Weights of a small transformer language model.
Size: 15 layers, width 64, 1 head of 64, MLP 192 SwiGLU, vocabulary 2048, 1M parameters.
Training: 122M tokens, 3711 steps.
Each number is 128 + 24 x the weight over its row's rms, rounded and kept within 0 to 255. Layers, rows and columns count from 0. Numbers have three digits each. The size before them is the row's rms in percent of the matrix's.

# down: layer 6 MLP down (transposed), 192x64, rms 0.179, rows 87-117, columns 0-63
# gate: layer 6 MLP gate, 192x64, rms 0.224, rows 88-118, columns 0-63
# up: layer 6 MLP up, 192x64, rms 0.231, rows 88-118, columns 0-63
down87 102:093126111136110111122159116111124172148102042134115111124103124101160144158114120131108141116129159108116123158125078109119107104156093123084142144143138078158138144122137153107104143142112105
gate88 096:152162083096135131161122131114094086139091081142126162115135139090143074138182153118126121122148120122143103160145131154116139101134084123123088155106139145107140130127153127144129160120158158
up88 107:166142145151148129098140126152144160140129156142133107132102142132138129164171135153139124138164156121074089082118122106095080104108108133119150075102119131129149143188145142119109154117119111
down88 106:135174149111135147099168127107086142140112117090142133167124153104134139149165075141155082141149139129140163141088138111152114126098165099153127126165113174148133139105138109121144095127139152
gate89 101:142082128086121150160096136073126112141103153122179151164091124134126170128130116117149144116085108127131154115130133075113119133087147114141100128128101109157139122111120152174130101114100108
up89 109:091119122116117089099130115110103122106150118154105102155125107139141114100148087111108110109076136081113121090123157111118158162074106161133129090125101115126115121102124154125139146129187105
down89 108:087123153111120108141139112145091141117147112109146134154148114044115143172120118100126140099146135172139114121144116063129167099149100165103112132145154139136114142148151117110132106126101122
gate90 089:122126176123110119151092123161147142090161139121130148119120119124112123087143104134146088151095163144139121110133136139140141111171110179108134112115073098089133142140053135118142110139138144
up90 074:155143147138149124097120117109123118124123130153095159153123135150122162123153168116104179134122154090155115147177117136133153141068108064113129096122150137146150123088153128108144137100131164
down90 085:226132145133139149153135132130129147120121126113133162129122135114099125099102120103128128132119160152153125124121155154119157087178130180120133111138088136113131128129085178108110140144120096
gate91 110:132139147157129135103148139114109111097186124147168137188133137195135121109145111105147175158139137109126120142136140120125166109159142147105152145121155128156128138153118134140164099141162174
up91 095:136121097135161173119113182125117114176152083105130144159153139143146143121130153113104190137112095146068122092111095157125126120126126143130121112116129073128127158141130158113140111114133138
down91 109:140114100151132164097161112135157133158165101123141105179129140087165123130126130105095124127128109094154122160112120167115160173131082115140096111151151166108144150148129141114127119084139158
gate92 091:126126110141150122112154092135138077153128097121101132141087176128151169153129120129087181133135159139123125115149127139172117114108082132154177113133123086117150125157122161140157153119152113
up92 091:159140146146148166129130128108151122109134067170139147123147135136116132178107131182133122114121125154093157118114106132147103125159120153095162132121109097157156137175156137074140136117149153
down92 095:081124146068108092114112129107191151134108108134114105133135166136118152157096129135178130121113153135123097179106121139136126149101126155126111102148109146119130122140112108146109121159106072
gate93 085:118170162126147183172130151114093145113116115128169155106109130130125115130093141161112092152146134157117159124137055163111104150120104134120104132149129149128129127108067138130125147111115137
up93 087:106169139142116121112083131135162105136142144048129127146151088144105094170095118121132138124172131163124149154143134095140153175152126138118083148149155130129143147142132120142126129142096112
down93 087:097129076159150098151142147146122123126139085133149109128130112141140109134177123164149131106091145134140103112121127173135098096119132126145144087134105109158143137127192134172135070135141134
gate94 100:110121161173101086119119112169180109089091095103113098142098113104135126151130109121114092156158185135094135093141133109112153147135154154160104131136130131152122123168113123110120120115117124
up94 094:127166118084151177111143123161110120143118144098141104087143143124117099142146096101131097129109115130137130186077129164142130123119113175154156109116130110088128118110175149136126165117112152
down94 097:085112134063131097107102109108111135164130122101085172164142130151134098128136141126146153083128120160151122126124091111115134130112112123092105132122145156150149146087097119150155131164129084
gate95 092:135098105101113126110123107138127118112116107074104127153127111069119197179130163155096135143156114108132108115112106139114126112080123102141142113155169126082145128119142139129132143115133089
up95 100:114150191151086116141145143135130131107158133142152144118148166114109135162157119124128139139098130135123116111131152119123132126091135116174135166110133158168162125138114121184121137072139069
down95 104:173081128159143137142130150119082174137113081109118157134140135097082145155136110113126095136104161150123091113129145130145141094085130135143151140128100118143113112161131158089129123124147077
gate96 094:136089123135136139117112142169127144123089107133120135119157120148184105190162136137091143075132159146124138145139139114173123152120143145160133105166110176124104109142116143123155107116146088
up96 100:087166146129113122199107131116132098110173158157169110136130156127125163136096115113122142093120131146152090131086144128131089122153115119114103139138101093126136097137101120156154120097161142
down96 100:180138105126127115114138152130119155131097073091116112128155136139156161141145145107097186105109121115133078117123184134117108150150146151110147156097132112163135125118153127166146135130102094
gate97 105:133134198135169121152137099114102132155111111121157131109122090105136130137106170115150122120142099137125132158104087159111134114122122107119124153097158139132142119120103169171157122084077160
up97 101:138190159155094101142148103144116136113187108154129156146131171112128141120117122124094099119113091145110163103143122116126149120163137121122138140148123093161158139128113137112179173150144098
down97 108:163138121195123120142147147133113134145116065096145175120106100124150146097186159103106108109150124144123136132155125147112140124138107158111132116140133143143113187096133104135137156150099136
gate98 109:141153114123093134121128138050144121111160130146117072126120119101117131147135158129100132156125140102162136104135106160083142108128140118154103091131120099154086102133142171140136154145115083
up98 107:144171142137092169158119178113147127105133141114157130089160128110127106122150135169125131131101127096127156144126103152146171075153108143112105135149107127132095111152113128147139093119182093
down98 107:143133136136135135144119162110110149122130103135192156132131109176129151110113141155121132114074130149120136139133129112152109112153129156140140173151119091132148183117073087119134085086116110
gate99 101:150126112124170142114121139136178103081120119140106184142128107130110108125132160164111107117112161124119170151119141111122120091154142126109158163143122192126150162123137144128130151179097147
up99 106:119107133114136137116093131149143148164124099156097105132148146134145113092114109135104117115088142139136146142120173169102070162081101159148136102094094141124110088108137135095120148144167146
down99 099:145176141135093129086110137135107111116145101117140150121138114080110192143127105110148168130136096117116123092132122149100148082201126144157138140146104145151114154113121133156159131119126128
gate100 106:166130110104102159103119119143100128110141124167131088158118151127122134125154169120153131143108119078161117172125160158167160102135096108109163143153093121094156139151122127129129070137144128
up100 097:117102178154146164139113165124146111140110150107097070108141160132135132122119128134106123169132192148158075150102109131099128092108161137123146134138157130108124108144092136142107139161125116
down100 096:065137157115136123146093130136163100118110163117107148112137121085153079126167180148104151127133151127183154121132092118098133127110151114109099138141138112158109121124110141105168146142148126
gate101 094:150141104122154138107095120129126145143094110132179130136100106135117132160117167141148125115115097134134098187096124115115124092091076111089083146152136119125108150159139116100132077153140120
up101 090:088162121102144133097120133101151112156129114108108155089090087118122105119149121158140123133103114167180136144153113142129139082086097102140097145145119129110111129173175124105142163122125142
down101 088:089117136177182106155144105079136112100136124138116095140113119096092146123127141122150121147118163123165070119157121145157108154130108148104127183098127110124136118159126132136110168125153133
gate102 094:166163143140134121115115142137165118116140083154156137121103139118124131164104122147142120181127080146144175134133123148109118065147116094120128158099125092164120124125107125093164148103129166
up102 094:164105142158118158119081139096131152137142145141123121130124137097169125140183126121125113140159133132185131155103147142150145120114164157178146136140117141162108145109148107147094135064134107
down102 090:148131099143167165151117106100142158109069108133131106113162135116147080105187084124138133109098120127129128086126127129134125105142127137123089159132175118153114106154153114162122165118132141
gate103 083:129097103136159133128121144139125103125160170161147163110136118115098107134147115098123147156150138137156138111118118142090114127093148150177112160126173154119086153120171098146104152129130192
up103 085:156091147123154122117132110132109163129143151080184143130106136178126138114165106139123138110150121142153072140101166152152168131123139117141130139108134096125131130146120078145180161106126110
down103 088:141148077141086096126108138158130104135165116142117120129145088128110095155108084100111118139131133139130172089135097113117096111142102133083118127133094136136148126116117159148088118192140105
gate104 096:184164120151075128104092136097132139117149156116147132116113111104115137106117151118091085154110148128172146147155135118113113123117081127138109095119120165105148147164123088086147116135118156
up104 100:110097131190099127133162129106110102147101117108105124090182161110137129119114130140110104157087091110114158085141135136113084082135100117159108122124145151119134152099130150116108163127116133
down104 100:073189121143084105158124131124158116135145140109132086128129144154126138149173125108128142116140132138180135126147148072123096171115139116126167118137156146140113091170103143128129130102146124
gate105 108:146148136094133110116132132139167138156111131081128126124103134137120130115178126117149090138123110134130100112108168088096095133085088120118076140136152110122104152083113110178132087138106148
up105 107:114132174107121141152143134089115149123185137126160127103121078128124121152172115111111134142148121159132105114111116149134102132112101157114149116090110141081120109149108169131142095075090098
down105 105:119148121142124126155077087154138125125102185152129184118141159143178114135137131136135120100108144119138100093102090157130130125122146188121151119139141172133110143161105134122143087124103139
gate106 104:098148104150140141146129120107140095126150130129084125136098096114074118097165150121110086120113116102118108113116160168182139110104101121139094121122155123069085141121090142102119118138134131
up106 103:143120134079152095125151129130117152146115109116183150126149130136114101171121108169121120130120164160106145099169117094134138095108143092118129119076142079133147115145147068110143129116120140
down106 107:148101171112115118116129113166130140114107157117139188062109137109157105121131114133137096158151159110113160127109083159124145130137110156135135118117168159163163112164151143125118104125127158
gate107 087:189100151093113118127075139138151126093128130138132103117100140145150135144125078114169129147123106137129107125119092105114105178121088127115139175140107106163134170135103122084141107126126139
up107 084:121160106167139127106118122129153110174090115104143144120175137099118130126116135061115112125077132089149148159118163133143115111086133146126134120094130161108121097133084089155119150127110137
down107 088:132145129120119105123132147122122077098183125140117145154168132119135112116143207137103129139160150108168124114076136107097113109111135130152100096133133135108157103109172157144106119144121155
gate108 097:093156120117139120137094190148146131159106124118165143147148151123129092129141121149138125160082145128069169095125124111126144135110129108118152164111126084108169093122096124148139102146155137
up108 076:167118136195123127133154133130131136110142106117076134131104150117143119098153112082115132106160097125128094145159142113105149101088151092122144132155085136129125088127093100127101151108137167
down108 083:217144138151133140115101134124104116127107105117154100064125126128115097128136175167186116117135151105148141112124124109111087126118129137153162116134120148123148099113158138154134137154124143
gate109 116:164151104147107116134114168116130150106130102078109131143102158120096142135145137097121153137166153088110110084126120107115082138100131148153113129143167095116106131106061142138129115095152129
up109 117:146160121092144137122157119140128175100119158106152109122119145125122108150136125116174153143111133174188090121102114132113134093140139113146087094132162130086086113134172114128167135128111112
down109 123:141115134102125141139137089121134182087136083148118152086149140156109124093133134132153132180104172148149131138083138120144115125101133120142155122130157132101105091099130114115105110086098172
gate110 107:115114098133114097135135122133131116150119146128119113101152096101127154120161166121148132089121068133101193147133141129100137158145143142133089147186149152103104090114092145104119146151154141
up110 105:140171123128112109114091137144158130134125165145121088115111091122124112135101148118134107116109140108106124137109141073130107155165134092165134120068123125151083141124135148124160153147161067
down110 100:184124113127126096116113162157120170102151108105158149117110140167075134104145123154157154122163102150153142145092133124134136090144153135155153087110149147131096113143161137160100121104146133
gate111 099:092144159145149105095155128100154127165135162130138136174120145148126155125132119124178161118168131124136104125071108127087148125123155134129127151135155137145089110149084119155068108116129136
up111 090:089113124116111092149129112134122149100162101140100139152092170103105125148074171134140143120138133149149100130123102167096135138120154092152165136159104112137091136137175160141141102100110142
down111 095:154104115080117113102109104120164115155090105155147173099094101089117090103122146157145178112109111127132144116124124124099093117150154111102104140145116145117143089099103154114116120099096125
gate112 109:136118102158153111133162138144137090152121094116110091134091087159135140113153134146157147141138141156102137095115140118125130137158153174157108092147159079134102129080144136125142169132088102
up112 112:101123091173104155097137143109097128170140122123095159140110143146129131129106153130122064062126130114100127166129139163129086128120193131119131123132114160146152127146121141161142137134143131
down112 103:126156137165116118129152138155141109078150138127129129152135143158135137150167148112097086124131068133144092109087163129121091109130140171126180083123096128138140120146106144128148173141133133
gate113 099:130131102142162110108112077097126118125138167124090114113090119167093121162140151111128139163170104142139129130131113122151112126113116130110121112149112076114119138138177110130074114124101190
up113 104:161127143148130168116142098104127142165134160165126131112074114167148146147134082121136148156124101105099130117119113124142104150143125168103089133140059132141143148118151124126109098115078135
down113 090:124104131161145121129125138158133156144134137094147128134136117091080102109147078133125157170113155171147156128108126098089170143094103148087109122123152151122134121149098109148121127191135147
gate114 095:134185127168113102156134140089134153091130105089144096171154133119163162164136146154123124103121144134107134153129119134083113128138132109128095093132137103107061098156133130145100119123118137
up114 106:063129165147118145122168167152128124155113150152120121119136115146138096115103136174098152134087101129148132130147150084149127141119151134161091143147076133114099089103105145116113151140104115
down114 104:123118135128141165113170136146099103120090134135099117128079087127139121171167109132113115110096104133126127143145128098151098132131128132053149130144160150095139135130078116120144120174105159
gate115 116:139133114122134098118105124131097135124124137080124138138111135160089149158130130163166147193161121123101074085160145081125135126159120129163137139127169143133101124124110114161112136137104172
up115 111:141125150186102125110102114117139141124176125107136115107124128115094076124106138149109145162117156174121115132138156190112129133140122090100100142126086141126159127124105098100102095153129160
down115 113:147156135121148105140129139101160121130148149087117113140170160105137113109125111132109156103119159122127104174077152115117151105124121126117103143141100107123113058176189146137104111141129113
gate116 093:168139158154109096119160115113095175100166130090116136117123139145137105142118125128124128180120095168103119147122128095112093151179067096123151122144165104132131132147126127163127113112129131
up116 104:131144121150118127141158125146124091117143125099159113106134133125141115157144124119153148125153173164065127111191135146116131094154102169103120104078137110151101141145153110130179120127102156
down116 105:089148144139099175127100179142148169150100163096118100169108176102085111124152101144143134098126137136109121154163112101142125107130141143161113143145108116123087110128152134111107119095124133
gate117 086:142094138069110135140108152102114138150145114122170116156111116121115145152157121120123080153129118089144124124123108158147147149099156099168093169147143101121105118096135125150118082079100135
up117 108:133131150118137103196122156144104094104112146117155143126145147156175151136162117151139136075093106092139128112142138135105107128104107125111106127113140170084176100138110122160109124127102102
down117 109:159104143113108130142131170131114109136091179095158144131101099114179156148133111167094137128109150103109115116127115139115164125122173092118136098142085155091137111123154130102139099094106145
gate118 105:114120161112134119090104150145150134110131147170153134134125099148153142077117122141187182164133142167146152102143148127133147117127162179133117127161166088135125115140112115114114103149128158
up118 084:143193132099149110156132108148151139116119089096144111156129140151167171141131162142117121133085118104142139122089125121150124134119145146120120131191107102118123159160113132136175110175137111